{
  "n_head": 2,
  "vocab_size": 3379,
  "bias": "none",
  "init_std_qkv": 0.0453,
  "lr_head": 0.00494
}
Each number is 128 + 24 x the weight over its row's rms, rounded and kept within 0 to 255. Layers, rows and columns count from 0. Numbers have three digits each. The size before them is the row's rms in percent of the matrix's.

# up: layer 20 MLP up, 512x128, rms 0.225, rows 358-424, columns 0-63
# down: layer 20 MLP down (transposed), 512x128, rms 0.223, rows 358-424, columns 0-63
# gate: layer 20 MLP gate, 512x128, rms 0.226, rows 359-424, columns 0-63
up358 101:111131130132131103137113141119108110134120115147140143117104154157130154139119115128155161160130106105103132102162157186121092111104103159157083140162090130114121173109196156149124144089136123
down358 101:147084131103118098150127135098121139176099113131090132137131108130127126147110144194086125121159150157146142120171177156112099109131102145147108099150120148164114145112165125138141163136149090
gate359 105:148146115131163088095194145120130133133136148083087113129126148114075115159143115084111121100174102116135150100133122130103123200123122154156117121131172091136111138086087119132128128151137158
up359 099:134159157134141099116116099095130131184155089121108152116108139151118122154180114111121084121076124121165141108140142079128174120102129114130126116121121082125088126135122131131129158139175102
down359 098:136161137104140149153115117128135095170140122093146141103160151153109096114143129134137105129104102096135105110120131129125123130134107101123095123103162167147142094174108136142104131134165103
gate360 104:147147128093109081164137162112152095120120175106118134160118159134104158156099162129123149145104117092109129123159173124152106090139101106145134125105143153114129106144165107143128101123124122
up360 099:147129117123126158119144142162153129115144085106147089111121138127165112146137106136125157148138152122141131140130164171121135138145143159141113130160112114112109086097108147105132155082120124
down360 104:136105103161135167125146125140162149149097167128117119127163112096155097157121137111118107187120158133124115159124127168094120143147123137104160135122112133122129158087147122149168138132147164
gate361 098:158164103157147186124142092136175120123122158147115161100170135167134118123101122079117154101123108100132122149090130131088098121134118114147150090136161166172089107124110131100125118154158128
up361 095:146123099143126125117094106106098107144133090108094093159123084137116105151109142128124092135143137127122101170143105128159127112185143110130114085137107113145085141158138123110168129093110127
down361 093:104115102150161089151119109119117111148104116138125119129118136161135172115132130148143127136126106128154112126166155146143112138111120097119105183144134156153154121108133178120146112091097195
gate362 102:143143187113147124114111123093121168153137137150176126117122152167127111139145123080164127133120152162122092141115117089159120178139151108183142114158164077147120130103128159118105123165138103
up362 102:170125142098143113144148128128159193124105132102118167111104112107116147126162101135165128132112122118090153144150111146118108137140097140146131129119140135114169135137128145128131118107159127
down362 109:134132138127137158122126102137175154136113114107122131097115126116168160156130121111184116130150144124132117140143123163128116114139130155143099166129106151103071131150133088156107123126124122
gate363 091:176141106145125121087110117106109101143104114140102134100118077120165132150138143098163112111137112141161135169087135158114157158099133148117136116140123128152169123158116115139128143130104108
up363 095:133148145191093170130090119111130092114101143124104135095130152050126087134150119115122105172136125169103132125140152143117110115152144176139139157143127140134143094164132115092166149108121119
down363 095:114128122149151121142139152108149126109105160070100115120135108116126116120150127111180146112145127149143157142112174149112122123136108090109124116148093133105134152100102173113100076111122134
gate364 109:195111143138121145151128131100167119148143134099159156124142094122085169113075096161132124125148120133134125114135140145128115161106069102096114129096139169172129128100159118124102092141118124
up364 105:152093116147143179161112090127162107149118107131122099139075111145142137126147123095124116140104152113098117136118089084076121105126092105136129091144158105130115132116142146122134096156197118
down364 099:115140122165138154159095137106116124106166146156094154142095142154148118096170133124107115132102115144158134134162095116137147097138103122151152110115125144138130146093096157130147097116144102
gate365 093:126135146109147134100142114152134126153111161149127140164140126135092097106124141066139116118146146158126143148158094069098084133160147111149119082099096158178123148139116168113102136155171143
up365 098:132145126097163106081108139096109118126083110154147140136141111151157100144118107131154138133147115162112095137127125160112123116123103087066080143130140128173145163126124119162134124156074126
down365 098:133105154144132125130166111124127134166097130100128126118136114103124137117156133165085144117158102146150099112144119113136107121137139137135174175153129153129086116142167154150158133107119102
gate366 093:138145110079116134152088105106133123120106124137143140173134145112153095168133140119136123160158114134077079114136089078098125143154107174158141119103098156120125095112138155105124175160107112
up366 093:117112121119149127156100129110135144145171159107123149042141107115134095130175105129114173178112134145098131115116155103126128112108121159139155163155104156134146144120129127136121125147095107
down366 096:116171149115202138120121122113149113168126129153157101175144111092149082159138129162167117132150076127042141115105116143161128091119066138159135104137120123141144155098117108136098124118128116
gate367 091:134104130094145131104144122115111128119114148115163132090145152152115107125131152120112142103154138115119093117103093114133153132184117149157134148108135135131143146118087133141138122118144136
up367 094:138127137107125147143150112123151118134087113113147125140173162129114145121171111118105121134139107109100131097063135115119166129122140096143110148135129115143127167143110129135141148154094138
down367 096:161120111145109117131132085125129128098132138149130131164135113097153171127126119080131097100100132094118116138105124118150121109102104127130158124081137140120171111085106148142131157077145141
gate368 096:077159150148106092141137087102124148118126144112180140118117137109133080121128131130108135146123094152106109099137099107132143127129143119135146145068133127154148175137111129124181075122104164
up368 096:121122142096112151131127117141105128155120156163112151147096155124120133123143108111114132152138166138127080136121098083161105152166122097091108139063165137108091112130112100148107124187106124
down368 097:127133163107141141147135170146128097113118169104122062125148084166144153090165130116104111064118092105140115148143152098132131137147112142084109116168108130121155127146124136126111137162154128
gate369 105:184110071095173113093072092122099114193149159127121137107135098095117104112141153115077115106126121160150128137163074118142116172143121146120119107160112122171171153128083136108121111123127119
up369 102:139142116163133127156146132137138164120106118138163147152142140111186187141176117096146112131122130134154090114148147089152140098135108152143125127134162142103071093073168129104171151158139132
down369 104:105107114127131122135146091117128140133153079096108145113137171114139117104135115091134133149134137125087133149132127166110133100168128112122067102122125159109129097103127143149148147148150117
gate370 101:171148101129195155124120138080128124085122115122138131128131153125120095163106132141145082117104134101113126164101145108104143187134155110142131135112128122138111151144140148125127126131125096
up370 106:160140134154161132133139145146153136127158124163123153108101141128132139126095141119107134147149114144102098114109116188139118178108054137130067115168131094151130110188131165144124144091131146
down370 110:132115124115119124135184113134153134086136104134125114155126113112111092088152133115107135187159136156119107111178134129116087118118133129136128144094072137116130091095152127090113132129181143
gate371 098:182178155166142157121166140124075146121147169131108140152106148071097104136135085094122138103119131116115113090109101095122113135120163135143128139109118142098127133164092114105121111146128128
up371 100:162145133098109142136101137117118174175147135120117109117139147181126099109115139098138112121089110096126104141125130122114111095104114101129140108111146109125125186176078108158090115133181104
down371 106:116110124121157140111102176144136103117107106113102093127131109138164109073110111138141085135116144084133138126123129082080086134110133122165133116124108123115121160112125113147095108135153136
gate372 093:133136159109130114104124119162114134151161128162101150102115118121148086091108143146146101178094171193133086135107143171143099161052135149108160131084163152066144095118113132136138145109146112
up372 097:111079126105106103079158107125124124130153111128125122121183117148113111099116124133172109153148140139163103113132105118137162188147101144136151113113139121140153096123142141117179158116120116
down372 098:155147140117143118147143111123137116109083141134062103127148132138106161115100096122131150124145100142108123118132160142127152144146128091158157112138105105141154103151108136133103114133096140
gate373 103:106161161128126135136109103053105144133074120132136142146131139143088094131140134095121151089118128135162087117132133153112155152119133130122107182133115159118153119080120098119137138132133140
up373 105:107069100120131127095129061146159174121147178139099138156118138099120148145125145106090110134153096119140106112119160112111113126152065132097099150126083130136147149144129128174183120124127082
down373 103:161136150142141136167102166131119113142146146176147148127089135077102142115129085155158102052140109120152113147110127130139129118131124145084126131141133176127155149131157130141124148110158115
gate374 105:128144148130153151085126097122081111185160133135176124161157106131138139148124121096172081082146138122157118114102100131147139137160120155109136136110096142095105147119121091142123132149090144
up374 101:148098131080109121176089138134170111115099129125141113082102127077108076131133142087091176157170123109129146130168117130128098104110125104148112113123131165106103085093151114094127159123153126
down374 103:101126083168140113120137117142139112157131150106095069107140131118093104078137113132147134115126125173142119105135129125130090092083121097109105128123172139158144140119138106123102110135161098
gate375 100:106113137168104131102115096128154091144126080134125168141103087101121148110148120112102100113116122158155141104108091143148143093085124159123115144141169146157134126130131102156083152082096093
up375 106:066133139082161102120164087123114132133153106080096152126158119104139094134124153156112123118127137151113114141148133123137153142134119113131137128139081160132144109121163151141119150116155129
down375 108:120164131089131118116139078123132127113093142114121113147144155115130146109139129113148068092137134117124149153161136164108153167113097182131143099103088135123124155144140122086107149156129123
gate376 108:095153138141118140105134169139082156118115127140147114121148130131125130120122155087096138138142151150151132135134082117094128170092155121104073118101111170127136117112137144135104103149117109
up376 106:144152135092141103160098121123153124116143123101161119135116142128122109143146122140111170101126125174143111140122066181128138124098119107083147141143156122103146123183133150127129187201111131
down376 111:098136098156162117133121083129100135105133125152121142154112112121112177139135097144126187098147138169152122119129126136163142120102120126139123155153118136123173104140145139128124135144160147
gate377 100:121097131125109110118130069066162114117142122115129088110105100124070096108132115105143145140142093130106136129136053137118135145133143128153147143089132137163101147146137111124132123137148121
up377 104:163114124112167113169114143198124141126128110108089116136156130125128105151160149146141080142147122156091143106166137127106110092106151127116146124150180127150166087099120092115111154133126100
down377 102:134143135120128155148133150086136108137126121111122162127153154102162134119135137156134099170109088142126165142138144127062144117116094134127178150156115167123110117080160086116096158127136149
gate378 097:131138104095126143117165143083125090118124160144102156114132164110144144157114107084136191108122141126123133107113126130131140166129114113076155124130147155160125108156149134148086131110146119
up378 099:146143143117153113107129214116114117135126153154145138120101130072154147118179064132121116161148191089123155137156125111129115161157093136130132151117088110127102144153106138171133146156119118
down378 100:148077119135101126123137130143107095086159162098118142118158124122147130144111105115141150160132130126127085151147131091166111156136136129109142129142137133113106164075114101113112119083126133
gate379 099:113143108090122120137110155089168097142102108121120128140081163133082145151119185071115166158177148148140100117114160126099171107145144129116134119139114127129109106126143140092121093148128166
up379 098:126149154137111136103127098159127118123142144153111107180121118110133111128172100150136103148110093129120183123115126123130090149128154123120137108089156135115141124128150104177118181130180141
down379 089:149120085158119127148157158136128148138198138105098103117088111135135102113121138124165118138107136125142131109153129100141123161135087109123117125094126111121091135100134115113113136135128087
gate380 097:128099134161098120100143104110084119119145146103113117173154148102169093109112115169112136170151198088107098141123140144152108118081160093130124117130094127134130150115148112117153134113087152
up380 088:161107156162097131113149137131084154092131125133086093094109103160151166133094124146104080142114127140143139120155145142095108135084120118121123116140134169134135130165149150076119131168120169
down380 091:170122149103131127169112112107145154111123098090181105127110138155112128163154122081157113079085118145139149131138118107120114083141110143118144154110131088139112119084163151128123119166132127
gate381 097:138114099098137132120133140089082107160130107057128117126138121111116130134127093134141120142110100174118169134190141117117091135156145145144154128099196131152111139123125132115155151165166173
up381 090:105087116124085122138133116144163124108096150157079093146123111107098107131161128124110143105167150124114099100145097110107133142085092105152125147120115099155122124098080101136137103133098114
down381 090:120135147112139142142170100134101149140140104145176111182152142118103115122145154140125137115082139135099143141149135124087128091150172116127143142111092165177105120139120081109143126127143135
gate382 095:144105180143127139129111120123135089128114056095148137155114140108139114144125140142134083112145097116170076132137142140118126119141125100121118152128159121101173107107130113124133104131140156
up382 095:144120096163121160136143152150170111141146163142114113139100100107105150170101090149176126181128146121142122153097131109125094099107136158100136141123117147101130141097141092126118135120120152
down382 100:155111153153135127110072118083121099159124138130140130103175123131129111134110135150194147145121101125180110115160162147135122143111108113125101138143133133108120122150099154146102136184146156
gate383 097:112123120121186125129164127114130132166159118118157120159162106136120100129093139137129121123135121150130103112113107126110110160123115128117101193126139131125164128135156127114128132091170155
up383 093:135090112146147199134150131172154147158124132113142181128110119163166118130114150127134120130170176163098093133088129163107104136145133127117131152148119156106149144127128157127130147103147158
down383 100:130103108138109137098104139127132152135077169149095140114118140120144120086112123141154139115147151101155115122142130066151082151122165108157096100120129142109117142124100129111156193182147150
gate384 101:124149171131119166105175137113126085134109117072129119146153120077149089151142119083113111141164131142158144155098120116123122140160134092088133122115138170108127160108137130148083103137144153
up384 099:115108127122111144105134176197110119122123145119173093124190180125121137161138114127142113152102120129125124148159127118128133121154140190150103180149160094131036125140116134123127140127106123
down384 097:094109126148176143111151127128082131142124081130137121093073122094115131089144121138117189157117116120091098090150131102107145156093149140106062101123159132147137094136099141096137110145104181
gate385 095:133152159129112086145151111089081120101152120146169165147113120080140081125124112142103122095135161097128111142100135112121134144140117145098112152107149116144094155108126079146152136123184141
up385 101:150118127101127124096142173102092102168137123112089126117130146114111170143075137116094133106140120143148154167110080133113151100127138086145057153110117092146175146139162133141094139128121110
down385 097:139128121138135129087127131133166116117095143118064115138152107115146122143125112103141127145125103088143174102148155136172085093159141120143133134139076126127122147163157134138118125149100112
gate386 101:140162118099135146126122129121132106131105128159157109101121128167114065120149123117113085129124172168126143156126126110147183144119107065154134142114126105128148166139082123136108148132087097
up386 102:120088163119128099150098153106128160122134161130101163093125135111080105098135125088102128123147106168123116140116111126119122150188122082121117132100068117119118132125145135100129148123114136
down386 102:174104145131151118124127122108098116139157126129125111130144145133147123093112094122137133137125095134157125146136155125176119161117154113130132123136121096156123163128085150088126103134133141
gate387 100:135147103140115098163128137123136169154158152115156162144169094152132091108126145138178127151155134122131138139176114094160141112137116105148127084149160149137126101127130129135118124135155126
up387 108:101181105131127145128131129159138142122102141129113117115127164134135139123111111123108167116142181097125104122129143135114135080124192146121106144107121124132117119112075121130128149130107154
down387 107:158131127086116124136145145143177151136137117116135146113147178084135143134150128131118121098113145134133152113156135166137143090125147101113103117128093132109098147116132122149156127133133129
gate388 108:143144135151085139145139098153125151100123119091107120133129158143113173138115157104141139130117129170139130173121135139131149116081149122118129116114071106137133137098113128145191139146113141
up388 108:133115135152162147124110123138066100068163152135104114107151123149061173121123130110114144144155105128122127131143161109155103113102129128112138166132086129157107130115149117182147130157145117
down388 102:096080135111143102116158131115104115152122121134094141097077167168158091108126095146146129111173128096156130117122147141118101163117115116128133175138138142124141098105164148080132158142164135
gate389 106:140157102099127163118096088141125083150132142173121141076120125149127105108143132153108190132134123134155146136131100175136135105150082089141107128149140135127143125119114113157195120124169128
up389 103:122161139143100150122119115112154143108111111121125158080138126105126111152130089115110128143195139141129115157138122123149175132085137122091135180138167128137139097169108146142121093172126084
down389 100:144136177093135117129094127111149142127092154093163121123107135135106100127146115108125154115101133171127121142090199115150090127145144091096138145147119108162108099106150127123167143091089126
gate390 097:110140109104158138100127178126105107128166129151127170119119116121128132123101135111086139084107136167122117160121119077129146091092147141119108182129113140153119138118152132123081119113137178
up390 111:142103129155129118094092102184188113141124132119113119128110126140185100158163097120147115126118114133078128130109157149150128197129095098152167094115106121141118115100178123134115183151131081
down390 112:151093113157100104099149138153155146134132152110104123150129115106132149138130090127116100140154124069127130137106131169156173139117095123112131121141111120139175158130122128151127149115119077
gate391 098:111117123130104104111109113139172117112182130141165126121148117141111089159162110123138138112127142112110128092123089117118124158155086154136100095067132127170118142104121112115118104066094159
up391 095:110121103110135134115112161106126107079149112124156158082150110153116088092095114108155109146141113111121148120137116148157103098133143126165108167111156153128178107092099148124110187138081107
down391 106:143075127116114105138115108070143122112159094189139153119129123129141141108146121103135098147144133084135126090118114136108136169147170111136160123118137123166129143129074090143152135128120139
gate392 105:100147146118102140137138151105137145134108152138168133119103143082048089127104122097132128138149145101133140146148117080100176128136131140111079101111168149137125167110133124130123107114126138
up392 094:146120147138129140136114108151130109069155119122111148129108141150079094143119116111133135121144122153120124143150127101127116116139078125143134159107086172114124132127159123109151145135151107
down392 094:160143126169118096141138118124108121149131112162157148079081116151129116139139138141104155164111119135090120121069203112097100129122123159165129122143095137095105090071149138110162108122116150
gate393 096:119108161107128105137106162148138134122131128127141097112091129102124102126150155151120066120100109127139109133098146121102125162133118116102123107132109103144146112131092145136153136092119088
up393 097:134166151160129111107118113163130161106146114106114129142126111158131118155143112123148162138133096101118107132148136114126110157147111136128161111092143142149098142083135153126165117109118102
down393 094:152131112124151096091139137136123169109155073097150093132128121075140102150141100121080079150081123124133121133116113114128140139091142178123139097114109152128147132142115175093125121132121146
gate394 100:146127152127128119091171101135131124137136134161144117126102102125169097172134153088142153110099163149121086141140126123129103122118159104124142136099161106112171148132125147064140179117138147
up394 099:121153107159126122161140133120095117160114098108111198124160144123109092147144125117128156142137087129116124147092151160131073119131117139140120115146127132131148108100111123143113097121166131
down394 096:111144117126123106142157114117039149127108161117135129138137102138117138114171138152094109153170138132109120108076106099142106116094159128150096137123106145138119142092152114132162116125126136
gate395 100:155133137143119091137167104110106104096156127136120106109089145111097120106101110106140123163130158101146112120122110106123130115135144140124155112136165095126103118128102146159172162116143146
up395 099:116155155152109113153134130119098103129131083151108155140090119123121129107075153119102165124143113119147162140124133138067141099131121146151149149112147097104151134129146138092135167102098080
down395 101:134155098085124125112162095125143103115170136157151123142104119182135085096112098120113136087091143152138163148165134112142170126098141099090150073148176135123116153118103130161164128134103119
gate396 103:119124093089140136141155084109175162178166157157129136111100164166125075124094119083074119128119075165140129151125094145131098133106108123126121103105162137108162151141162091086125166127122144
up396 102:124137147088095151146142089115125136107159111110099140155133155142111090103103102114114139167154138108076148112092110141147105082090135123142077148168119144099133150132159133143142124121156104
down396 103:128133154113147125086096130123130118059126098099117130147176151099133148150163169105118138117124130153105088143128163110175167129140148112175117126136124101159135093142093155105118132168102149
gate397 099:116101113122134140131184130068087143130134139103120152151125142105158145171131080151099120127126119100110174140157126134161129139119136129137074160113122149173139134095128084184152091118144151
up397 103:143120181111122133130096121105136139152152122128083087138104168123159120119095127135132116111119132184142108117140128129099111136177111114132100120118132154116110165090103105113117125114108126
down397 101:146120107129116107158166149169149135162075139127129147112110125147145097106108150084153102149124149099092121119109112132103104146120123126107134093125141136129128115149138114115164145090091144
gate398 096:113141113176144138087124111101143101155150133161122139162140151120117123168099130136116165167191108117166074138102118153121131105089117128091149156132171086156095140130189175150120110133125133
up398 096:184099124119109144120179112131140127121119099116096147170141136162118138123094095112107100128130138154131085114134148113127139154129142105134104133113118110145126162132142091152114108123169121
down398 099:100143132143111144075170136097159125136128113120111149081153134087121113166113120135152145130148128108130127142132163127156127090117125150130109124143124107158110134114142101129145105112132186
gate399 106:100133088100107140134130120128135150115120109161120116136111104076101106122167116084135108151116127135117113177158113100138136105148092136158125176155182130123148168122090109138141114126139097
up399 095:119115108089130128116138163118127088145106081143092117168117129113170128107099119122106207140115123113121088160127102116139147136133154129112178121152170125139124106152128148107130138150111129
down399 106:156154158118109127117135157129147173145121136144106150149102101132098095110110118098151121127109112132112141107107172121145131134086106101157146127113147128156189140152129146128113131095109125
gate400 111:107139126107110102132130143152129144116126177164093153096153126140104094103106148114102128116141124112131139120160159132148111150155125149091140150118133130105135095131160150134146130122105141
up400 104:152111058111129122136123141090142124156175125113123123106132151123130153106073158172129118168136157122132169160076141137087102169117114110068114130113109075151112071104136165123085101142127102
down400 104:123101123114139120105129098134134141076130119136140115157137103097128151126153162150114092180117142140114136110126102107140105105123118140121125152125093111119122120141111150135101112127103142
gate401 099:139126101149146122119091105142128097142083144148105093131099114144181114128149147108130101137162120133124135134138151088141171125137089144131104094136112101142145129146144126125120131142156165
up401 105:147081105152124111136096119138110113056119152112087126128129112149105160132172077125143117089161096134128115125164150103135142170111094112141150123152100129144160153120176125157144135121098117
down401 097:152136112108136163110147184129146100112143130136165096133148123126130164098135128126161125164132108134117106111132135121100153116112142125149130143154149152096121111133127115140145096114121084
gate402 097:103148128165113139129144122156103135145142100120113119115132127107119152148107118133150102152105149140139136055121104065160090127168129103166149133114103180127158139156162133147124129119075123
up402 093:094129104134102185120098121105096118132115139110150132082116116161102083103142133143100140145089145098109142133110135095121127121160152146146157155108144124089153170155145118103133151131107067
down402 094:127120097162156144130136136119168154139143146124146124143142097088110126187094101130160141121158133108104094094160136103115110127131133114133113129077100156107147104095109119141121119104159132
gate403 099:143130145090116108129118107146115169130131154100138145115139142075098158095159149119149109122101150114146113127118178115168189164160106111131089090125143112142102127125084109114164088148131118
up403 103:149122159085160132153129137124089171072150125181109102149111093138121138164147151099147180152121122106150114112138107146169114115142147171166116114137139114136153107081109137109120100096074111
down403 097:094139151125135135130180150134115114154122141165098135155111140144090176114091122098150091101142145137131132120135119139160111115109156150131154112105144154149170144148119127165185152130188150
gate404 092:122125122103126129096103161165124139142162108160142131120128158099102068124117139133117124098156063105160123152144112156122139132136151111129119097114145115123135105134140124101172097132096139
up404 094:109161136147118124122104126154164114109093151102140103134101098122101178120123120102140073148143164131147129095121129120096089123136105127112094096114171129129170113119101108080164111144123149
down404 095:137129099152107114104123191130142147132092136121141129158123131091133132101107107123161137101134132129118084105137093155147132110134108118092171134150143121113126141154150171125120155117126117
gate405 098:123133112086116119121142141128088079095142103168127125145148098113141130125159122115098136110156124087072094140102128161132124131149098193118135122140082118137143141125126133116127121127139112
up405 101:106145096155156128138136142134171129138133179158112125174126131129103096148118133151139141110118103114164142127147117122102115137098121090139117089116163156132144110148161176172150136137146122
down405 099:143143154131096156134142124119103133161116160146096113109135131156133124117133134130124154117148103150123146138143099071111128106169182108127125103133140139116093122152124145126137082154133129
gate406 101:145108138139134073136113129126110139108139115101122108102156144139139137162157112131133114128107080145098151176178104127165130129138151147131135159143142118137113086151191112162179137132128156
up406 095:159141115115123152121079136129155128115090145115107169128108144133087115097068136141144145111157095117125130111118147136111149176186110139132125090109139127166129143134121120113138126120171139
down406 094:146131129083156142082142114104131111131130150133111101176104080083113153129136129096121114090125129107151143135116097118109144125164142109160103145124106086181090115116143105129146142110152130
gate407 103:154130135080099113124119096121149115110145128095122136104118106154135125165152116113086131111095122127153111146201123150134143155136114155111151134142142123148094158136103133155110150152122118
up407 103:118095174135130138150068138111082132121134088133143144128080119160176150168123151129110149131140164141142112146144137113123144158149168171109117122139138146115126156098158174111101113140167071
down407 103:109170113192139157101136137149152147111111136113119103172133086144106138166105157120138103139131146135120130147097136157132097108151137133164153135133151136166133095138135094101118102126136102
gate408 109:159139159136170124123173141170135123143196129129102148137147154129175125094135116155095125159089158146130118134116185117122093089133127145134149142127114162116131138106162151089148134126099165
up408 103:112101163180126157162095128123149097131169118133127114125147135141177096143094122140158098112140099110102100155126154138139127111149177137177141142128134172136149132120132087098136105104103121
down408 109:150138143115114138114099117113122169122114154095111112094094151114129158124135106113139163089131130119151081105167128151126135097077097133084118126144192157148131130124116149129099127115098103
gate409 098:122125110127135100142145167145106121098122142122102147114116099097130127125152174062166121123125080143120130153126119111139133115132140135168096116153179152102164120084136139126122137111102142
up409 100:086166136181105111143107129132116129130144097147129133132117116150154087123164099154123101112105109117150128114117134094079158133108142087146134109092149147140141137134084083121122123151141142
down409 111:123151115144104072115121123116137136111108131143114126153157151147104141114168130107113126108130100120139124132113086109182152102164147122112128140132135125126169162122197134181114143148119115
gate410 097:139191094130114142123150147132138140109165107080126114124118135100125125092133142071116152112111103178117124139120121078126160158139140119109117112160110148140111076145127131128102110123101123
up410 107:116112082150092134108118128137120134128099119167189127145128091089136136139150135123098169122141122135119106099142177108145165127141146174159101142144096136113128120136117084137102120140110114
down410 099:148169170136108136094105124154133171100136133136155123127172110146134108123155080154127150103122127155164112105140103157137130131097064122101104076115120127134129183164123155094120168123139133
gate411 093:154137159110134134156115128127151121145106142116120116117156115095142107148154135087101103136088142145116116102144168111145100135142140095170100143183128170129159093084133130072146122100142144
up411 105:110069156130123116141154137146117110116084126153115165140149104134118129123133126079136153139121155147086169115097112137108142062129144154111185150135124134139108132166149141095135114101122125
down411 105:115102133156150141111136160149118070111113104102110105141168141143097122107118114128142134112134124136107143138134101169142133142121115121130130130102172138115121117124110130123147069137110123
gate412 099:124126144112163065102135092130111123147130143179142090137203114157104100129133115138102116110148089113144109111156100106116176183100101146148131177163173123093149109123119122135151131129139120
up412 098:109123117133079116054124120112122115113120153131154105116098100105116172140145130116127113159100099103107162131177138088044124146116153133182110177154143116162154143101147135139142135124093139
down412 090:105113158129148109162158107142160144123135166125126154153115140065097170110160101114134143111077140142119144111135160168107149126137133104125089134104115166149151161124137133121154113166155123
gate413 102:179145122149168156158152123162134145111142138104150159121092112082092119106127106152120156138122146136128131135117163129143105125128160107127092177101123135126128109102133127088108132151163112
up413 097:111106127121164170092111138115112131141141150092128152159120136097137133087112109108116146153092130122155179122114133107140128123139127127072103160167090123110088138117130159117131122119144138
down413 095:120111141131126093138128121131126135110129128107144147156141150133113152116120149151102101160157143119128117109075098158071131144099128156079113122125154132105156123131137111115131112116150094
gate414 094:129144146107094108069108115104153088134080166128105101167179093115104105150114125155153139128140158153119099120116120137130155101129112122103123193081164179167093154125111130149149131128130105
up414 092:130129086128163157164158135120110154108083056160147094175142127157097116129135164133100145156129150148187174141156176122145084110157121149097090118083122112126118142097172156135117120125104131
down414 094:153173088116138121101120144143177140125157103127104090141121132132107106143160145111132147098136132129089123118107136123129139135120083123107146136145122151129142159076144152102134128141118170
gate415 097:101179152130109117117143138127161100131130071098105113129120119116164094133123077145122100142080117164128113136128120137148126135123132162117104153123142160106117139122108186150093094105077116
up415 097:149108119126096118130139117149110118118132151151119126173095134130108105143170183128097103137137100129121120121187152141154155129113086090134127160147136104110128123165123126112107123098155140
down415 102:134142150142125113137108112125108127127125129151137137135138133146148166129117134120141123123164141090112117113142139126128121151109135132155114080065150133147137136140155095108130124168163107
gate416 107:099162127147117116143146176145116129133137069160193153115151063146133137115114145109100139099159144188136117152160121140086136128086149118161120105129124110138120088146133141143150134138133102
up416 106:115177134164132157131163141157126157125119133127108132099151107121144124104115137113097116109141123141157072067112116105162147153149112122121093202148116129137132146149144089144110154161190122
down416 103:103109171127114089134207141139159145123143149104144113106117104165101140121117152117120114126133115143161106156134143089162134181103127109152114092099133113153100110148126113134114110185139135
gate417 097:105156100102123127129157124105149127137116148130114072166168112110124118115125099150091123103140129181116110101132092139121096101154108139141099115137103141138083089165162139140157169144171100
up417 093:109138112148121153123124121079169126157120137138110120151149115124152136130091145127112157126111132080076123135135139063141117111135091096118140165154129157121115133119132158155096091169106141
down417 092:109155138154151163143147129113131129123120135135148118131134133096148123150127152111130122140143147158166146068127111124155112111139144189126129165128165114128151125142133166103127153121131139
gate418 097:136098157133122137147139136136097085118132140150124121143146140125111134121153136130108124139127114114154123119120141128118139141192143174106082103136140130172125122163143141124089120109097131
up418 098:113122147070137117099118078083108153126180142100112153126144141090098125122111134133127149101093132150129166138153093135152079100137139105122142123114105124109075123120083118082140097132126128
down418 097:161135158124143098103149146118136107137108143127142130187102183101119100148121132132132107113133101183148125093114098111139115121086141130115123157152161114117162109168130131163159120134129088
gate419 107:140183132085144118122115160130142136188104150096103074104140157112123107111130112115060108113104110136095153158096093117122127171120130099109150107134135096091128130079129165099118127102126091
up419 108:104180118121104104144119116150106112147115140094182134120156150075131125139141124134157153173162129097150170144137125158140088120143119115135116119145091106123200121118098165124140137133096129
down419 107:095136127130117112132117140120147112130110108132135124143147114112174152117123118108106136115138129147171133107111095171142082103144106146075100136115115121102101097132098210115120120124111123
gate420 095:106152139141153082102097095099116163092126118115120126073116108139121086142112130113122102113139110119103147134143134120182086146124108120129108133157124128166147123141147103145126100163181108
up420 102:127138118163119134144122141117115101096129160119131170106138153122072138137149145078089183126120126122100140110123134126114103160128143123116105101118101068153127135107169083106090121139143129
down420 104:139127131128126055141134108121131108119097130122132124150124113133192139116160127127115162115139145129125161138094151154138145118140148146102105091157130145120142114148082128126165115153130088
gate421 108:178130110133172113085139140112138118122169149143120117128128118086147141193111074113138148149127135114147126123168095162152114104110091105128155151095113185126140138124157101120141114145142129
up421 099:125128145114183147079149100117142095128182125109134170090157149146123110124123108135123104143157136141100120155125122112173134140134155156120135100180082106116090094161109106090103151112149105
down421 099:097142111146129145149105115179111115114105152117151171116146106118104117113159117128153194153108116140140111137110096133152130117195119141090131154116096120166104142116096129150102138142154121
gate422 105:115112094149142143126136128128113122125112108131131140162105091107094164149150153137109138106100151108177162170113082106117128122144145163137191141097114127218109134105143139140151109098132113
up422 104:134108122123152124123168145111124161141139157108155128183143117119106173131113118190116140154185164096117157126196076168112088102119154147127131145119126113132128132125174115097130122113095129
down422 106:126126138151119149107133154096129131116127119097138133147135115131163101101115122118136103138102157151093119135148134160120154133147098098112183128084131088095107122142155139135113194136140142
gate423 101:120112133149141117102107130089148124158157140130157138146097121166117173122126119091126103110114149126145121131113135103097172119148153149160120131136105181082116119082111156084191083129101106
up423 105:162136144118145140150161156165101136119100094122139178100103164110108101109118130132146132100153090128126114155129168139116128123108124173128129142096167141136181174093092123094118179113149135
down423 104:183109138116129165118129160130131161147131142151143117115146114095133150108148147180099156145153114149118118078169167132130104115154134124147150128098121102146123102086092167102084117105121128
gate424 100:153141159121147099174127135135134125139128174132171131155141110107148116120123124099116142146107108133155117135132154115156109156168153081107102125124129194157136103077161143193134159104109107
up424 103:139157144109155161149150108128158174124150106086093087098160133111172167161118099099138132170129103126071119089111112108135105133116096095151130166104175083159160141139146153107105130124178111
down424 107:113123138112129178145127097110086112099141116135124120127149148145127141114136137121110126110146138097105147147114140095119158139161134065124168101146178106113110098160136152129116125114156133